Weights of a small GPT-style language model, trained from scratch on English Wikipedia.
Size: width 320, vocabulary 32768.
Architecture: rotary positions, no biases in attention or MLP, untied embeddings, normalized queries and keys.
Training: 517M tokens, 7885 steps.
Each number is 128 + 32 x the weight over the matrix's rms, rounded and kept within 0 to 255. Layers, rows and columns count from 0.

# layer 3 attention key, 128x320, rms 0.139, rows 77-119, columns 240-319
[[133 121  96 110 106 126 130 132 149 141 108 159 131 141 142 131 111 129 142 162 140 137 102  92 153 137 101 153 110 121  95 110 121 112 122 112 134 116 137 126 137 131 125 141 144 137 130 143 146 128 124 157 127 147 150 121 131 128 107 135 125 127 106 138 136 110  92 107 137 146 110 120 123 157 139 114 131 134 149 139]
 [132 125 135 127  74 115 119 160 132  88  88 129 142  93 144 120 166 119 129 153 115 139 133 117 117 122 106 130 114 161 149 136 111 145 115 139 113 131 109 153  71 170  99 147 140 136 124 143  98 112 133 132 147 126 144 137 176 142  81 144 141 137 134 132 100 131 134 117 144 103 118 108 138 128 127 115 144  99 100 150]
 [129 106 126 141 151 128 110 152  95 117 143 110 115 171 103 133 185 147 120 131 107  96 140 144 172 147 156 121 125 113 119 167 148 134  88 144 114 126  94  98 118 132 113 140  95 111 146 135 153 122 121  96 105 126 157 142 118 128 156 140 159 123 150 132  85 149 134 154 143 161 136 161 108  65 138 151 123 106  76 124]
 [140 135 156 135 136 139 144 144  77 121 121 123 144 133 151 135 132 103  95 148 121 102 151 148 147 130 159 177 108 134 108 148 137 149 136 120 101 110 107 104 138 145 148 125 122 136 158 127 132 136 122 121 133 121 131 130 100 138 128 126 136 136 126 145 128 123 135 144 158 146 128 144 126 116 128  83 124 128 135 125]
 [142  82 110  91 141 152 155 105 150 133 130 141 126 136 104 115 121 142 126  96  87  99 108 149 113 143 108 164 130 116 189 122 125  82 121 100 130 152 111 118 119 137 153  91 103 148 138 140  81 172 142 115  95 122 112 107 113 125 154 141  60 104 111 132  71 125 119  89 126 155 134 138 133 125 129 145  97 128 103 142]
 [133 111 138 154 100 129 125 112 151 136  91 122 118 134 154 129 103 114 122 179 131 160 161 125 146 131 196 128 131 132 137 152  81 145 148  98  77 124 137  95 123 118 115 159 155 156 113 142 159 117 143 135 144 139 161 142 120 157 137 118 134 142 119 165 133 161 137  96 140 160 127 116 117 131 160 112 146 143 172 115]
 [101 123  83 117 148 137 161  87 169 145 124 130 112 187 101 127 119 165 134  75  73 113 121 157 113 136  84  98 138 167 154  80 111  75 132 119 129 137 121 161 109 167 122  95 140 153 156 115 138  87 158 158  85 137 148  88 120 126 145 135  77 115 108 117  89 135 121 103 117 134 148  68 171 167 142 153 116 124 121 156]
 [117 103  73  90 140 152 170 115 165 135 165 146 107 154 111 126 130 177 140  86  73  92  97 175  90 156  76 123 123 128 156  76 145  67 102 145 164 145 121 136 138 106 120  88 128 129 140 151 129  98 152 123 101 123 107 105 129 107 192 114  99  87 129  84 148 105 140 104  91 107 130  99 159 138 131 205  92  91 116 130]
 [214  53 209  73 122 104 108  78 174  84 145 164 148 179  95 123 214 163 144 117  97 185 119 104 131 139  94  94 144  99 195 133  52  72 101 190 119 162 117 137 115 119 164  98 108 181 156 115  55 189 122 102  82 113  91 120 105 197 109 169  14 157 119 182   0 123  90  52 227 167 198 209  42 168 105 123 159 159  74 135]
 [184 197 124 125 142 209  62 131  61  94  77 150 160 137 137 143 153  98 131 133 154 172  84  93 221 166 218 117 113 102 127 201 133 101 129 141 144  92 147 141 174  92 137 131 131 225 145 137 128 117 131 170 189 170  86 174 132 116  78 119 165 149 101 144 185 115 172 112 187 158 152 174  89 174 158 117  84 130 124  50]
 [ 62 115 109  87 163 138 131 128 131 120 203  52 166 111 131 169 127 153 165 133  32 159 189 161  96 193 155  76 218 132 165  81 185  56  95 209 204 137  86 167 108 100  96 133 241 147  51  66 160  97 108  72 181 100 126 103 129  90 163 204 151   4 130 113 120 189 111 160 142  44 154 206 132  90 125  43 147  87 107 155]
 [153  67 141 236 146 147  35 117 155 203 127 142 213 138 160 157 113 109 177 115 105 190 118 132  69 129 128 121  75 133 196  96  82 113 168  59 154 110 201 109 138 135  36 132  87  18  69 150 152  92 164  95 145 163 176 218  90 255 137 132 189 167  76  67 119 211 164   0  68 142 182 191 130  68 201 173 245 193 168  60]
 [255  27 152  77 204 222 113 168 210 160 139 110 179 172  95 160  74 199 103 175 226  53 109 117  57  24 148   0 150  94 155 119 116 203 112 190  71  81 150 139 120 131  42 143 204 169 131 125 145 169  88  74 175 146 125 141 184 185 153 252  85 113  62  89 152 130 165 153  13 182  74  70 183  67 132 151 207  93 231  64]
 [137 174 176  82  24   9 171 130 190 219 132 217 172 109  91   0 138 193  72 154 255 184 131 187  72 146  93 150  79 183  75  74 221 178  11  74  88 102  28 127 178 137 169 135  90 211 157  74 132  61  79  92  68 102 174 166 107 239 117 234 128  87  84 136   8 172 139 156 253  61  23  49  95 168 107 116 142  45 138 148]
 [130 153  65 152 107 121 122 197 102 145 110 115  86 162 157  68 120 198 150  96 191  60 155  95 201 118 156 220 108 137 177 111 176 176  43 123  79 167   0  66 135 157 119 121  74 185 150 147 166 158 116 132 103  91 229  88  71 151 117 158 118 125 143 179  56 117 187 134 109 197  44 139  86  51 214 177  93 141  85  74]
 [143  88 118 226 151 100 181  86 106  78 171 168  19 161 147  54  83 153 129  71 114 149 150 255  81 144  96 176  96 214 131 150  29  47 240 102  97 162 138 174  98 152 174  56  93 105 191 199  84 157 148 155  95 114  89  43 126 205 167 191  72 141 188 117 255 161 130  68 213  59  99   6 129 240 108 196  68 167 163 108]
 [167 115  63 155  73 240 184 152 131 119  98 129  79 136 118 168 129 115 134  43 200 110 155 147 173 172  65  97  94 141 121 220  81 139  73 133 158  19  85 183  86 143 151 184 149  87 200  71 158 136 159 150  29 157 172 136 173  78 231 167 154 179 204 120 169  21 186 136  76 200 182 199 100 144 105 110 178 153 156  63]
 [ 87  25 205 108 186 120 117 195 153  78 123  34 110  41 206  99  45 154  85 185 228 122 196 164 196 142  64 154  54 137 128 141 123  64 102  59 159 178 138 137 147 118  57 118 182  87 181  57 255 174 123  51 152 133  40 114 112 172 173  75 162 138 141 144 217 127 178 144  74 105 157 194  14 156 202 174 214 147  89 137]
 [175  94 130 145  83 127  56 156  89 165 157 101  55   0 205 111  84   2 149 134 128 157 157   0 144 109   0 199 155 145  56  89  57 134  89 213 145  56 194 137 200 161 111 157 255 110 117 255  60 180  93 133 108  47 100 158 141 204 128 151 113 198 118 132 216 102 173 134 159 153 150 175  45  81 143  58 108 135 169 185]
 [157 131 130 156 131 155 131 120 142 144 139 116 149 130 115 135 120 130 138 141 140 119 140 112 138 138  98 103 148 135 106 115 121 137 127 143 127 104 127 105 132 134 137 134 150 154 124 103 111 143 123 117 135 113 117 132 143 139 130 136 131 120 124 141 123 122 111 142 147 131 125 120 139 112 119 127 154 106 143 172]
 [137 156 106 134 117 136 142 127 137 125 141 152 122 148 120 123 118 104 125 109 108 136 133 149 115 117 130 123 138 133 123 155 128 119 145 115 124 100 126 120 141 136 117 131 115 152 141 120 128 133 138 133 106 133 116 114 120 121 128 132 118 143 151 133 142 120 126 104 132 122 134 139 124 129 125 126 123 123 143 130]
 [125 125 125 131 137 124 116 125 135 121 110 127 138 134 125 145 111 142 143 130 146 123 130 141 124 127 151 143 120 119 134 117 112 142 155 106 127 142 144 149 130 103 129 115 116 128 128 129 129 121 112 123 137 129 142 132 146 128 132 124 129 132 127 128 113 133 122 130 123 126 124 129 132 155 126 155 130 129 130 105]
 [132 142 128 120 126 121 136 120 141 138 135 138 110 127 125 123 140 123 117 120 140 124 114 116 127 127 136 128 123 127 132 122 122 127 143 118 132 124 112 130 139 122 127 135 125 114 130 121 126 128 136 126 119 116 128 143 126 131 124 136 123 134 122 125 145 131 127 122 121 113 116 138 135 142 141 146 125 117 135 126]
 [155 158 135 125 132 118 109 117 129 120 127 120 113  79 131  93 125 144 136 127 145 123 117 106 179 121 113 146 133 116 136 109 129 138 123 140 142 130 140 109 129 148 145 120 104 129 112 133 134 140 125 121 116 112 133 115 125 137 158 142  93 133 107 192 109 132 142  83 128 139 121 109 124  97 126 135 142 118 145 129]
 [117 129  96 137 114 108 112 116 148 144 126 121 130 124 146 101 143 146 149 121 118 137 109 132 129 128 129 138 134 117 108 120 126 136 132 129 113 132 116 138 135 149 122 153 125 111 130 123 124 129 119 130 123 118 114 124 105 126 143 155 117 124 119 152 133 110 114 101 136 149 109 120 121 114 158 126 136 116 125 128]
 [136 113 134 125 132 130 143 148 124 128 103 106 134 130 119 148 135 130 133 141 130 145 139 110 140 116 135 137 126 111 131 129 129 138 108 110 128 126 121 112 120 134 132 138 131 138 131 122 132 122 136 128 136 135 121 147 123 110 126 113 150 128 113 132 113 111 112 136 129 136 132 115 128 132 126 112 113 121 111 130]
 [164 136 137 118 143 117 102 110 113 139 141 128 146 120 127 128 134 121 155 140 113 142 119 131 118 129 122 123 130 114 123 139 154 124 132 123 124 136 130 106 149 131 120 127 121 126 138 133 124 144 121 132 131 143 119 116 133 158 144 129 112 129 108 135 126 128 137 141 137 146 146 143 130 122 138 126 127 119 143 138]
 [108 118 137 131 122 137 131 107 120 142 153 144 105 120 119 140 124 136 107 115 132 141 134 135 104 144 146 142 122 124 108 136 138 121  97 121 141 140 126 123 135 119 132 101 120 135 117 124 141 126 124 133 128 121 125 105 137 135 134 154 128 114 123 111 127 135 112 140 120 116 138 132 151 125 130 138 120 153 127 123]
 [120 116 135 115 116 125 130 116 125 126 147 119 114 133 124 123 125 123 108 105 151 131 133 143 130 125 140 153 113 144 149 116 122 132 104 133 135 170 120 133 152 133 120 125 109 125 129 125 133 145 102 133 137  94 144  99 118 133 135 130 134 113 136 133 135 107 123 151 138 136 126 109 128 121 137 125 132 107 135 121]
 [163 132 111 136 151 128 130 138 143 119  93 107 136 146 124 140 129 126 132 134 128 115 127 135 133 111 120 125 154 125 149 118 100 112 154 122  92 135 144 154  95 124 142 121 143 138 105 114 115 126 134 101 150 139 115 137 117 131 128 115 136 146 130 118 107 166 149 128 129 113 135 104 111 148 101 119 130 121 125 122]
 [128 136 147 148 122 134 112 102 132 116 154 133 152 122 113 124 142 114 146 114 134 122 116 130 122 131 129 146 121 129 128 135 149 120 152 149 122 133 137 120 132 126 127 116  98 115 131 132 150 144 127 133 120 118 113 119 130 121 113 102 119 123 129 150 163 125 127 111 116 134 142 128 156 127 105 134 110 117 145 117]
 [154 129 134 118 100 118 135 160 122 116  98 136 134 146 139 127 119 122 136 143 107 118 143 136  95 127  86 159 136 161 148 120 132 120 141 147 112 109 138 136 109 137 132 139 161 134 122 116 119 111  97  97 136 107 122 125 141 140 104 105 134 140 150 128 111 139 147  95 128 107 105  99 153 142 133 120 122  98 117 140]
 [113 117  93 127 112 128 142 169 137 128  91 134 137 122 157 148  86 138 109 161 131 100 133 119 137 135 129 127 119 143 132 101  95 146 121 144 114 117 139 121 126 160 138 139 142 170 136 114 123  79 145 133 158 104 151 124 104 128 113 115 157 133 130 122 150 153 129 121 113 144 109 109 116 129 127 125 126 129 153 111]
 [112 153 133 150 104 140 124 122 182 104 132 135 107 147 128 122 168 150 132 113 126 117 143 140 126 143 126 107 127 151 111 121 142 113 139 121 153 146  85 148 117 153 142 118 143 113 119 131 168 139 110 134 141 100 131 126 163 123 104 118 151 112 119 116 125 116 110 144  89 130 127 131 172 114 135 145 104 124 137 133]
 [110 160 142 128 113 108 113 157 122 103 104 116 127 119 149 145 114 126 110 118 137 117 116 115 130 119  96 126 147 139 148 116 145 131 101 164 130 146  98 129 136 120 132 141 115 165 105 136 135 132 117 116 130 129 107 144 121 115 124 103 154 126 115 128 132 132 153 147 114 105 112 131 144 147 116 131 125 103 138 112]
 [127 130 156 122 148 105  86 124  98 104 102 169 151 125 108 146 145 123 118 129 114 125 112 143 122 139 166 111 138 136 147 126 106 151 126 134 110 142 130 116 160 134 124 121  76 118  91 147 142 196 126  99 127 116 109 135 133 136 165 161 151 121 122 160 114 133 120 122 134 109 153 190 118  98 148 120  92 156 137 111]
 [128  87 102 113 141 102 113 126 148 148 146 167 104 138 119 117 132 127 123 143 126 154 128 119 116 132 102 108 141 121 133  95  96  93 117 124 122 145 119 128 136 116 128 133 127 115 150 143 136 139 142 118 103 124 114 120 122 141 127 121 125 125 156 130 124 129 118 124 138 138 144 122 119 141 128 142 125 130 124 143]
 [136 157 106 115 108 157 127 159 137 124  86 124 161 126 163 144 123 126 119 133 110  93 120 141 129 115 132 130 163 127 151 121 142 144 108 158 104 125  90  98 140 120 166 154 153 161 126 118 126 115  94 126 157 113 136 105 134 101 143 128 128 113 142 122 108 147 114 112 137  97 129  93 135 151 134  92 101 101 116 146]
 [123 144 117 115 153  95  91 138 129 101 128 159 130 114 170 117 162 122 135 184 122 134 128 129 162 126 115 131 139 130 105  97 126 154 115 185 112 124 111 129 144 105 140 187 130 135 117 122 163  88 119 120 150 130 128 147 127 148 133 131 166 134 119 112 168 133 137 131 117  88 150 100 135 126 119 108 132  96 102 132]
 [114  78 110 119 143 171 199 134 137 185 140  80 105 122 136 119  57 123 142  92 141  89 133 109 127 150 104 164 145 102 163 156 124 108 134  81 132 143 128 142  85  90 137 114 144 124 137 127  83 130 174 116 100 115 130 121  81 101 141 118  76 143 143 126  84 135 164 135 100 195  83 147 119 133  77 156 159 103  93 145]
 [128 110 127 112 143 153 127 189 156 197 165 181  72 137 128 156 168 126 130 161 170 156 124  86 131  91 125 122  80 110  85 115 147 137 125 115 186 164 102  57 219 120 143 117 161 122 162 150 107 125 164 174 120 107 131 150  83 116  73  80 152 130 165  63 177  66  69 152 125 129 107 176 132 164 109 118 126 134 114 106]
 [ 87 126 119  70 212 159 111 142  88 157 107 244 134 162 178 158 255 107  94 147  58 104  94 133 160 109 162 173 152 114  96 195  85 214  52  88  85  83 144 107 107 158 107 160 117  66  97 142  72  52 144 134 139 100 117  92 178 156 130 129 195 161 105 119   5  15 166  93  89  96 183 100 175 120 138 118 166 165  78 124]
 [120 108 128 157 101 126 104 147 112 116 128 198 185 118  92 124 112  52  96 109 115  78  35 163 122 178 137 163 113 143  76  62  82 120  53  80 159 185  59 209 225 134 112 157 136  92 156 176  71  44 148 157 125 113 101 133  85 162 193 157 108 179  54  86 136 186 120 140 154 153 126 112  88 145  71 125  79 171 159  79]]
# layer 3 attention query, 128x320, rms 0.136, rows 78-119, columns 240-319
[[ 91 123 143 124 104 137 121 143 144 123 145 138 134 156 146 159 131 171 119 131 131 126 143 107 123 114  82  96 104 145 144 117 116 123 163 100 139 118 135 148  98 151 149 102 126 129 118 170 130 119 133 143 138 104 128 110 144 174  89 127 136 124 143 110 126 143 158 128 104 143 119 123 141 170 112 139 155 139 127 108]
 [120 123  94 145 126 163 117 140 139 137 127 141 139 113 152 110 112 132 120 109 141 125 115 152 111 123  88  92 131 140 145  79 141 157 139 130 144 120 136 133 155 115 126 103 116 161 149 144  91 114 127 141 103 112 104  94 124  93 143  88 176 158 121 128 143 152 135 134 127 104  97 114 143 137 110 158 114 110 124  99]
 [135 167 137 120  89  82 107 158 100 134  89  95 157 130  98 166 108 116 147 159 125 128 140  92 187 119 178 133 147 131 207 159 110 107 100 173 152 156 100  95  97 120 136 142 156 154 100  84 159 157 146 116 155 150  74 121 154 126 114 149 134 121 147 170  91 132  84 133 124 147 155 132 134  99 165  94 129 170 143 131]
 [112 143 138 140 119 196  88  98 158 149 164 126 125 126 121 128 162 133  91 146  83 152 142 163 102 107  85 138 167 140 183 116  99  86 144 140 143 106 109 122 130  81 132 120 161 184 190 156 112 164 161 113 130 115 146  69  98  96 163 119  95  99 146 168 132 120  98 132 163 102 100 126 141  93 170 153 108 137 112  41]
 [132 148 112 136 164 126 101 143  97 162 125 107 134 101 108 104 104 140 138 114 120  76 133 165 157 119 176 141 100 145 119 139 151 151 132 145 172 132 113 138 153 107 123 191 137 140 129  83 144 116 136 113 146 159 123 119 171  65 118 131  71 114 124 132 123 108 124 121 107 157 163 119 141  99 158 103 141 143 120 170]
 [117 121 174 207 129  68 131 122 146  58 139 105 100 118 137  90 190 133 142 136 139 147 143 137 162 164 124 111 134 152  83 154 141 176 122 127  97 168 143 130 123 171  77 108  53 118  89 140 146 118  85 143 117  98 138 205 135 139 129 124 120 142  99 101 135 126 125  99 106 191 184 155 135 158  81 133  49  64 154 188]
 [155 113 112 156 144 156 136  75 132 188 150 148  97  78 110 148 119 145 115 102 116 143 130 112  71 124 104 156 131  89 125 132 106 166 105 138 199 107 144 128 133 114 116 111 136 114 190  95  57 107 152 127 130  82 133  65  88  49 141 114 143 110 123 117 114 128  93 106 123 161  60 107 183  82 150 166 138 139  80  73]
 [145  80 192 202  93 144  26 135 136 160 144 203 132 174 114 135 114 159 188 159 142 141  86 121 210 132  95 127 129 160 109 129 121 136 189 105 132 111 138  80  68 127 148  90 163 179 150 114  78 166  86 156 102  38 120  66 137 116 145 117 158 109  97 175 120  75 118 128 235 141 133 135 146 126 121  72 125 155  70 119]
 [ 84 154 198  91  92 134 154 153  64 147 159 128 149 167 170 159 117 161 147 149 134 164 102  38 150 136 214 136 183 137 195 121  91 114 117 121 145 118 121 123  97 133  62 210 119 152  99 206  75 154 227 170 159 107 103 106 240 117  91  96 117 108 146  92 145 119 126 101 148 171  89 166 102 163 163  83 132 173 128 196]
 [142  88 108 200  94 124 227 196 109 127 144 143 213 164 111 155 196 150 146 154 154 146 154 120 116 148 150 209 165 174 143  44 140 174  55 195 138 245 124 134 181 138  72  33 180 116 115  78 149 154 153 160 166 127 152  79 112  53 197  60 133 134 134 124 102 249 192  85 125  28  81 126 176 150  15 169 110 118 138 141]
 [142 131 130 166 215 145  46 130 109 120 119 145  97  94 170 119  91 140 196 154  98 116 154 162  89 104  21  96  94 154 103 135 119 120 208  75 118  85 108 102 195 112 142  97 161 156  68 151  52 145 221 118 145  99 184 143 108 169 161  49 142 135 207 135 113 164 210  73 104 132 148  78  95 121 124 121 134 114 192 179]
 [137 161 107 195 149 164 162 103 147  92  95 124 155 188 156 183  66 195 123 149 139  65 108 145  64 149 130 197  88 115 184 207 146 189 173 119 117 166 148  96 109 129 154 117 123 152 158 172 129 118 179 158 135 113 169 139 111  66 108 212  64 133 153  66 166 107 153 161 136 173  81 118 113 118 232 124 175 134 167 150]
 [108 103 124 142 111 139  47 104 195  91  71 146 190 100 145  19  61 180 173 142  97 115 172 129 111 115 125 200 111 133  82 123  66 145  97 106 191 155  88   5  95  80 136  76 150 127  80  34  78 145 126 131 107 107 144 139  60 168  86 183 163 152 202  73  73 128  74 136 105  97 143 128 140 167 117 114  98 167 141 132]
 [ 93 205 118 110 132 134 162 134 143 147 111 139 135 126  92 107 106 131 114  68 113 134 148 146 147 142 138 135 161 104 135 157 169  94  84 164 123 141 103  91 181 107 104 141 104 157 143 104 140 158 157 152 110 136 142 132 153 119 114 110 162 181 122 170 132 137 136 125 139 130  77 102  94 108 127 168  91 168 139  99]
 [128 126  91 142 129 178 133 174 155  68 124 136 151  87 157 197  68 160  81 140  93 197  98 168 119 130  23 159  18 220 147 218  33  61 142 140 157 211  92 180 163  84 117  74  78  42 150 147  54  36  99 153  32 209  57 120 107 124 139 145 187 138 143 171 178 163 145 140 105 151 128 183 117 226  81  68 176 105 215 133]
 [107 122  91  73  87 123 156 154 174 135  64  95 123 101  48 163 179 173 103  80 175  75  14 148  96 203 176 140  78 158 201  93  96 162  84  68 150  34  54 210 154 181 172 228  79  90 183  82 130 158 147 130  41 203 146  73 138  86  58  93  82 162 129 140 172 118 131  75 126  90 160 170 129 124  96 132 188 197 152 133]
 [110 128 149 116 142 128 132 169 112  86  98 127 112 102  99 154 135 135 127 190 127 114 135 207 151  96 109 173 103  79 157 155 144 104 144 118 108  89 103 114 173 118  70 148 137 133  92 118 113 129 128  75  80 135  99 181 113  83 163 142 147  97 104 109 177 105 149 126  84 107  81 101 146 156 132 154 112 140 124 101]
 [125  68 114 137 153 124 174 135 122 134 134 100 156 123 109 141 119 146  84  99 128  98  69  83 149  77  74 111 133 106 168 122 100 118 134 151 106 108 135 158 145 164 171 102 143 105  94 149 141 184 140 131 156 110 151 203 153 145 104 134 123 130 165 137 148 157 149 104  98 130 182 150 118 147 120 118 199 109 135 170]
 [127 122 146  90 141 112 130 151 141 123 112 130 127 133 139 117 152 125 130 131 112 146 138 120 135 128 156 140 132 102 138 128 152  97 131 124 124 129 130 127 120 110 103 136 108 119 133 107 147 115  83 125 125 147 132 136 132 141 162 113 147 124 145 142 149 117 124 141 124 134 141 143 160 155 105 140  92 142 115 112]
 [114 131 140 100 142 127 122 152 118 114  79 114 137 126 133 122 123 138 131 155 120 100 119 136 159  99 110 154 111 107 132 131 176 143 138 160 103 131 142 146 154 128 125 116 119 122 120 123 150 149 103 102 134 129 151 143 143 120 112 152 122 128  95 130 133 118 135 123 115 107 119 112 136 131 113 168 124 157 136 128]
 [125 115 154 122 123 135 153 119 115 126 145 150 120 142 148 121 135  99 125 125 126 140 123 135 123 135 133 152 156 118 113 117 104 109 103 119 144 138 103 112 117 137 117 149 130 117 123 142 134 122 161  94 107 122 112 144 110 132 119 127 162 120 189 124 142 127 134 128 141 122 137 100 136 127 142  86 150 147 154 120]
 [118  91  74 169 192 164 195 180 123 138 153 114 126 150 161 193 117 108 154  50 150 139 119  90  53 127  62 154 238 191 177 107 211 178 130 191 120 177 131 197 147 101  94  94 122 119 102 188  90 106 205 151 151 116 145 136 153 154 123  82 134 176 208 248 144 185 131  84 114 179 144 100  79 107 127  99 113 179 159 142]
 [109 119 121 125 113 123 130 106 134  98 128 125 112 147 121 133 122 116 114 109 133 128 140  93 127  99 175  92 153  97 125 126 127 148 123 144 143 134 137 132 142 120 112 131 139 119 109 108 130 110 143 145 118 123 141 160 142 112 111 107 154 121 127 106 135 126 137 162 146 156 121 132  96  98 151 122 122 140 128 117]
 [114 138 145 151 133 132 155 148 123 112 121 149  98 106 140 140 132 119 126 131 101 105 133 157 127 123 136 119 116 121 131 134 130 108 156 122 129 127 133 136 138 110 119 141 131 137 132 138 128 104 142 115 102 136 145 127 138 137 129  94 116 121 164  89 142 113 138 139 130  99 147 129 160 133 105 146 136 107  99 104]
 [129 152 127 163 150 129  94 122 132 151 129 126 123 147 118 105 128 150 112 103 128 112 108 157 133 131 141 121 141 118 134 115 121 128 133 130 128 130 125 165 112 105 115 146 150 114 115 138 103 141 104  92 128 158  99  90 146 123 108 165 107 106 144 144 136 129  92 123 120 122 121 113 125 117 135 149 121 144 163 144]
 [ 51 119 122  95  59 113 135  75 163 171 163 190  66  50 111  30  92 139  54  91 100 179 147  91 149 146 132 136 148  61 101  28  83  39  67 147 154  88 124 114 162  95  79 146 125 120 114 121 129 184  67 178 117  59 158 157 158  43 102  98 183 165  82 202 115 129  86  62  78  63  58  90  94  88 135 255 117 117 146 128]
 [115 117 124 120 114 114 161 101 133 111 122 149 146 103 119 132 113 107 130 121 139  67 106 119 129 140 130 113 120  98  98 143 126 124 167 146 117 155 157 122 112 110 113 144 103 125 136 110 115 122 114 147  89 117 172 165 108 106 136 113 107 125  77 138 133  95 155 126 146 178 124 134 113 132 159 123 119 107 140 136]
 [131  89 150 146 135 144 137 137  81 119 140 144 133 151 115 145 141 133 145 103 128 140 106 152 122  90 125  96 122 193 116 142 140 123  86 149 107 119 108 116 139 111 171  89 131 153 126 142 131 146 127 118 131 122 114 155 105 124 133 130 112 117 148 132 118 142 101 160 137 128 160 144 108 117 126  89 122 185 151 123]
 [133 131 137 134 136 141 139 149  92 119 116 100 152 124 118 171 137 134 117 146  96 119 152 145 138 119 120 196  90 140 155 138 125  82  84 122 139 121  82 151  99 163 104 137 178 141 137 168 150 118 113 104 152 157 125 106 129 145 114 131 125 119 147 126 115 127 134 112 123  88 108  84 162 107 133 138 123 139 135 127]
 [101 112 136 143 128 156 121 107 130 144 127 124 119 117 136 106 153 145 120  92 132 147 136 110 141  96 146 107 120 129 104 133 109 139 142 125 131 109 137 142 130 144 118 141 161 123 131 130 129 133 119 115 145 135 158 118 142 117 119 135  92 128 102 126 119 117  90 124  90 104 145 150 134 105 127 136 130 137 136 111]
 [118 120 137 147 145 132 161 143 126 104  96 128 151 141 180 180 158 184 129 158 114 157 118 118 135 121 112 119 106 123 162 118  90 131  96  95 114 134  86 156 121 102 152 113 173 123 119 154 110 120 130 122 183 141 155 112 135 150 107 128 136 124 155 123 117 156 141 144 103  52 126  95 147 114  95 164 163 141 117 105]
 [153 103 131 142 113  98 162 175 137  96 102 138 125 164 129 174 119 161 112 136 103 136 123 116 137 135 102 140  98 107 166 119  87 136  82 117 128 117 116 135 131 112 132 142 170 122 114 147  83 113 153 145 135 124 130 146 157 135 130 164 173 155 163 114 102 139 159 157 111 116  92  97 120 134 134 123 133 138 110 128]
 [126 115 112 133 152 140 108 161 126 206 102 137 125 136 147  80 106 132 112 104 133 139 104 134 137 103 169 102 115 141 142  97 141 154 135 122 139 105 183 125 157 132 147 112 105 146 115 136 121 102 137 142 125 138 117 115 116 127 147 113 141 110  72 116 118 135  87  93 124 120 125 131 136 110  95 168 110  93 121 113]
 [126 139 101 110 103 129 139 161 110 148  81 129 161 143 123 117  99 137 146 139 159 138 122 127 153 145 156 121 123 115 154 108 135 153  96 142 126 125 105 118 131 123 157 148 123 121 104 134 122 141 123 117 149 162  79 153 112 102 151 117 168 130 129 126 110 157 139 138 146 114 127 123 106  99 104 140 122 132 157 134]
 [126 130 153  78 106 132 144 140 103 100 108 112 157 165  91 118 106  99 141  96 183 151 131 147 151 156 184 133 137 105 159 168 157  92 145  71 122 175 119  88 113 107 124 164  30 125  82 112 192 216 125 125 138 186  90 128 160 151  99 144 124 138 186 152  99 134 111 145 124 137 158 179 115 161 152  70 122 145 142 161]
 [153 154 132 160  96 139  86 116 149 138  99 135 129 135 122 132 129 108 140  89 164 156 107 113 144 154  71 122 137 170 135  84 116 165 140 127 172 121 131 111 115 165  72  95  85 147 155 115  92 121 124 101  82  90  77 106 127  81 157 128 187 158 104 145 116 148 153 126 173 156 108 107 128 160 117 153 103 130 126  67]
 [ 72 120 123 114 112 144 154 172 123 179 119  97 119 114 112 121 104 170 128 110 157 101  83 148 122 144 127  14 122 103 151 129 156 144 139 140 188 121 119  80 145 100 178 164  66 155 112 163 135 166 116 134 124 159  71 136 127  95 113  95 177 166 152 151 160 109 133 161 109 122 116 139  99  86 127 161 130 129 132 127]
 [148 112 143 103 102  72 124 157  92 102 102 116 147 145 105 135 148 103 152 189 133 110 130 129 163 150 158 122 114  55 134 174 148 144 138 114  99 158 118 110 122  57 149 151 126 136  99 105 138 166  98 140 129 156  96 110 146 139 116 123 130 125 187 156 148  79 134 107 140 147 163 169  79 101 145 106 145 143 171 147]
 [114 176 157  47  89  54 123 132  85  95 116 149 153 105 112 171  55 109 146 124 145 128 157  94 121 112 145 172 129 102 127 114 147 109 118 116  80 127 173 165 137  60 107 168 202  96 118  94 112 101 154 147 108 156 106 114 154 143  79 147 106 148 149 158 123 123 107 186 133 143 116 151 128  97 175  79 159 181 167 161]
 [205 131 187 155 178  62 158 170 119 150  96 143 114  59  63 133  52  54 154  91 113 100  97 128 123 164 144 139  56 105  62 196 157 133 161  67 209 154 110  92  80 171 127 128 174 121 145 101  99  86 173 105 140  77 148 163 115 157 129  65 162  50 102  86 176 143 124 117 126 137 126  68 169 123 123 105 146  80 173 192]
 [111  61 124 118  97 220 119  53 131 156 183 173 142 165 168  75 130 147 162 148 105 136 132 159  42  91   2 149 155  94 152 160 110 198  98  41 136 133  97 156 139 117 125 113  26 138 123 163 129 115 112  85  79  72 123 109 150 145 133  69 110 214 208 144 117 142 137 106 204 111  84  92 175  93 111  70 146 175  63  62]
 [113 171  82 158 211 137 117  45  91 158  89 212 182 145  71 158 176 129 145 120 150  49  79 134 121 146 107 208  78 168 141  92  90 199   0 177 150 182 111 194 116 196 109 102 196 114 104 127  47  83 134  88 125  94  93 202  86  76  97 196 129 130 148 108 156 142  78 113 149 193 117 104 114 130  69 111  84 167 141 104]]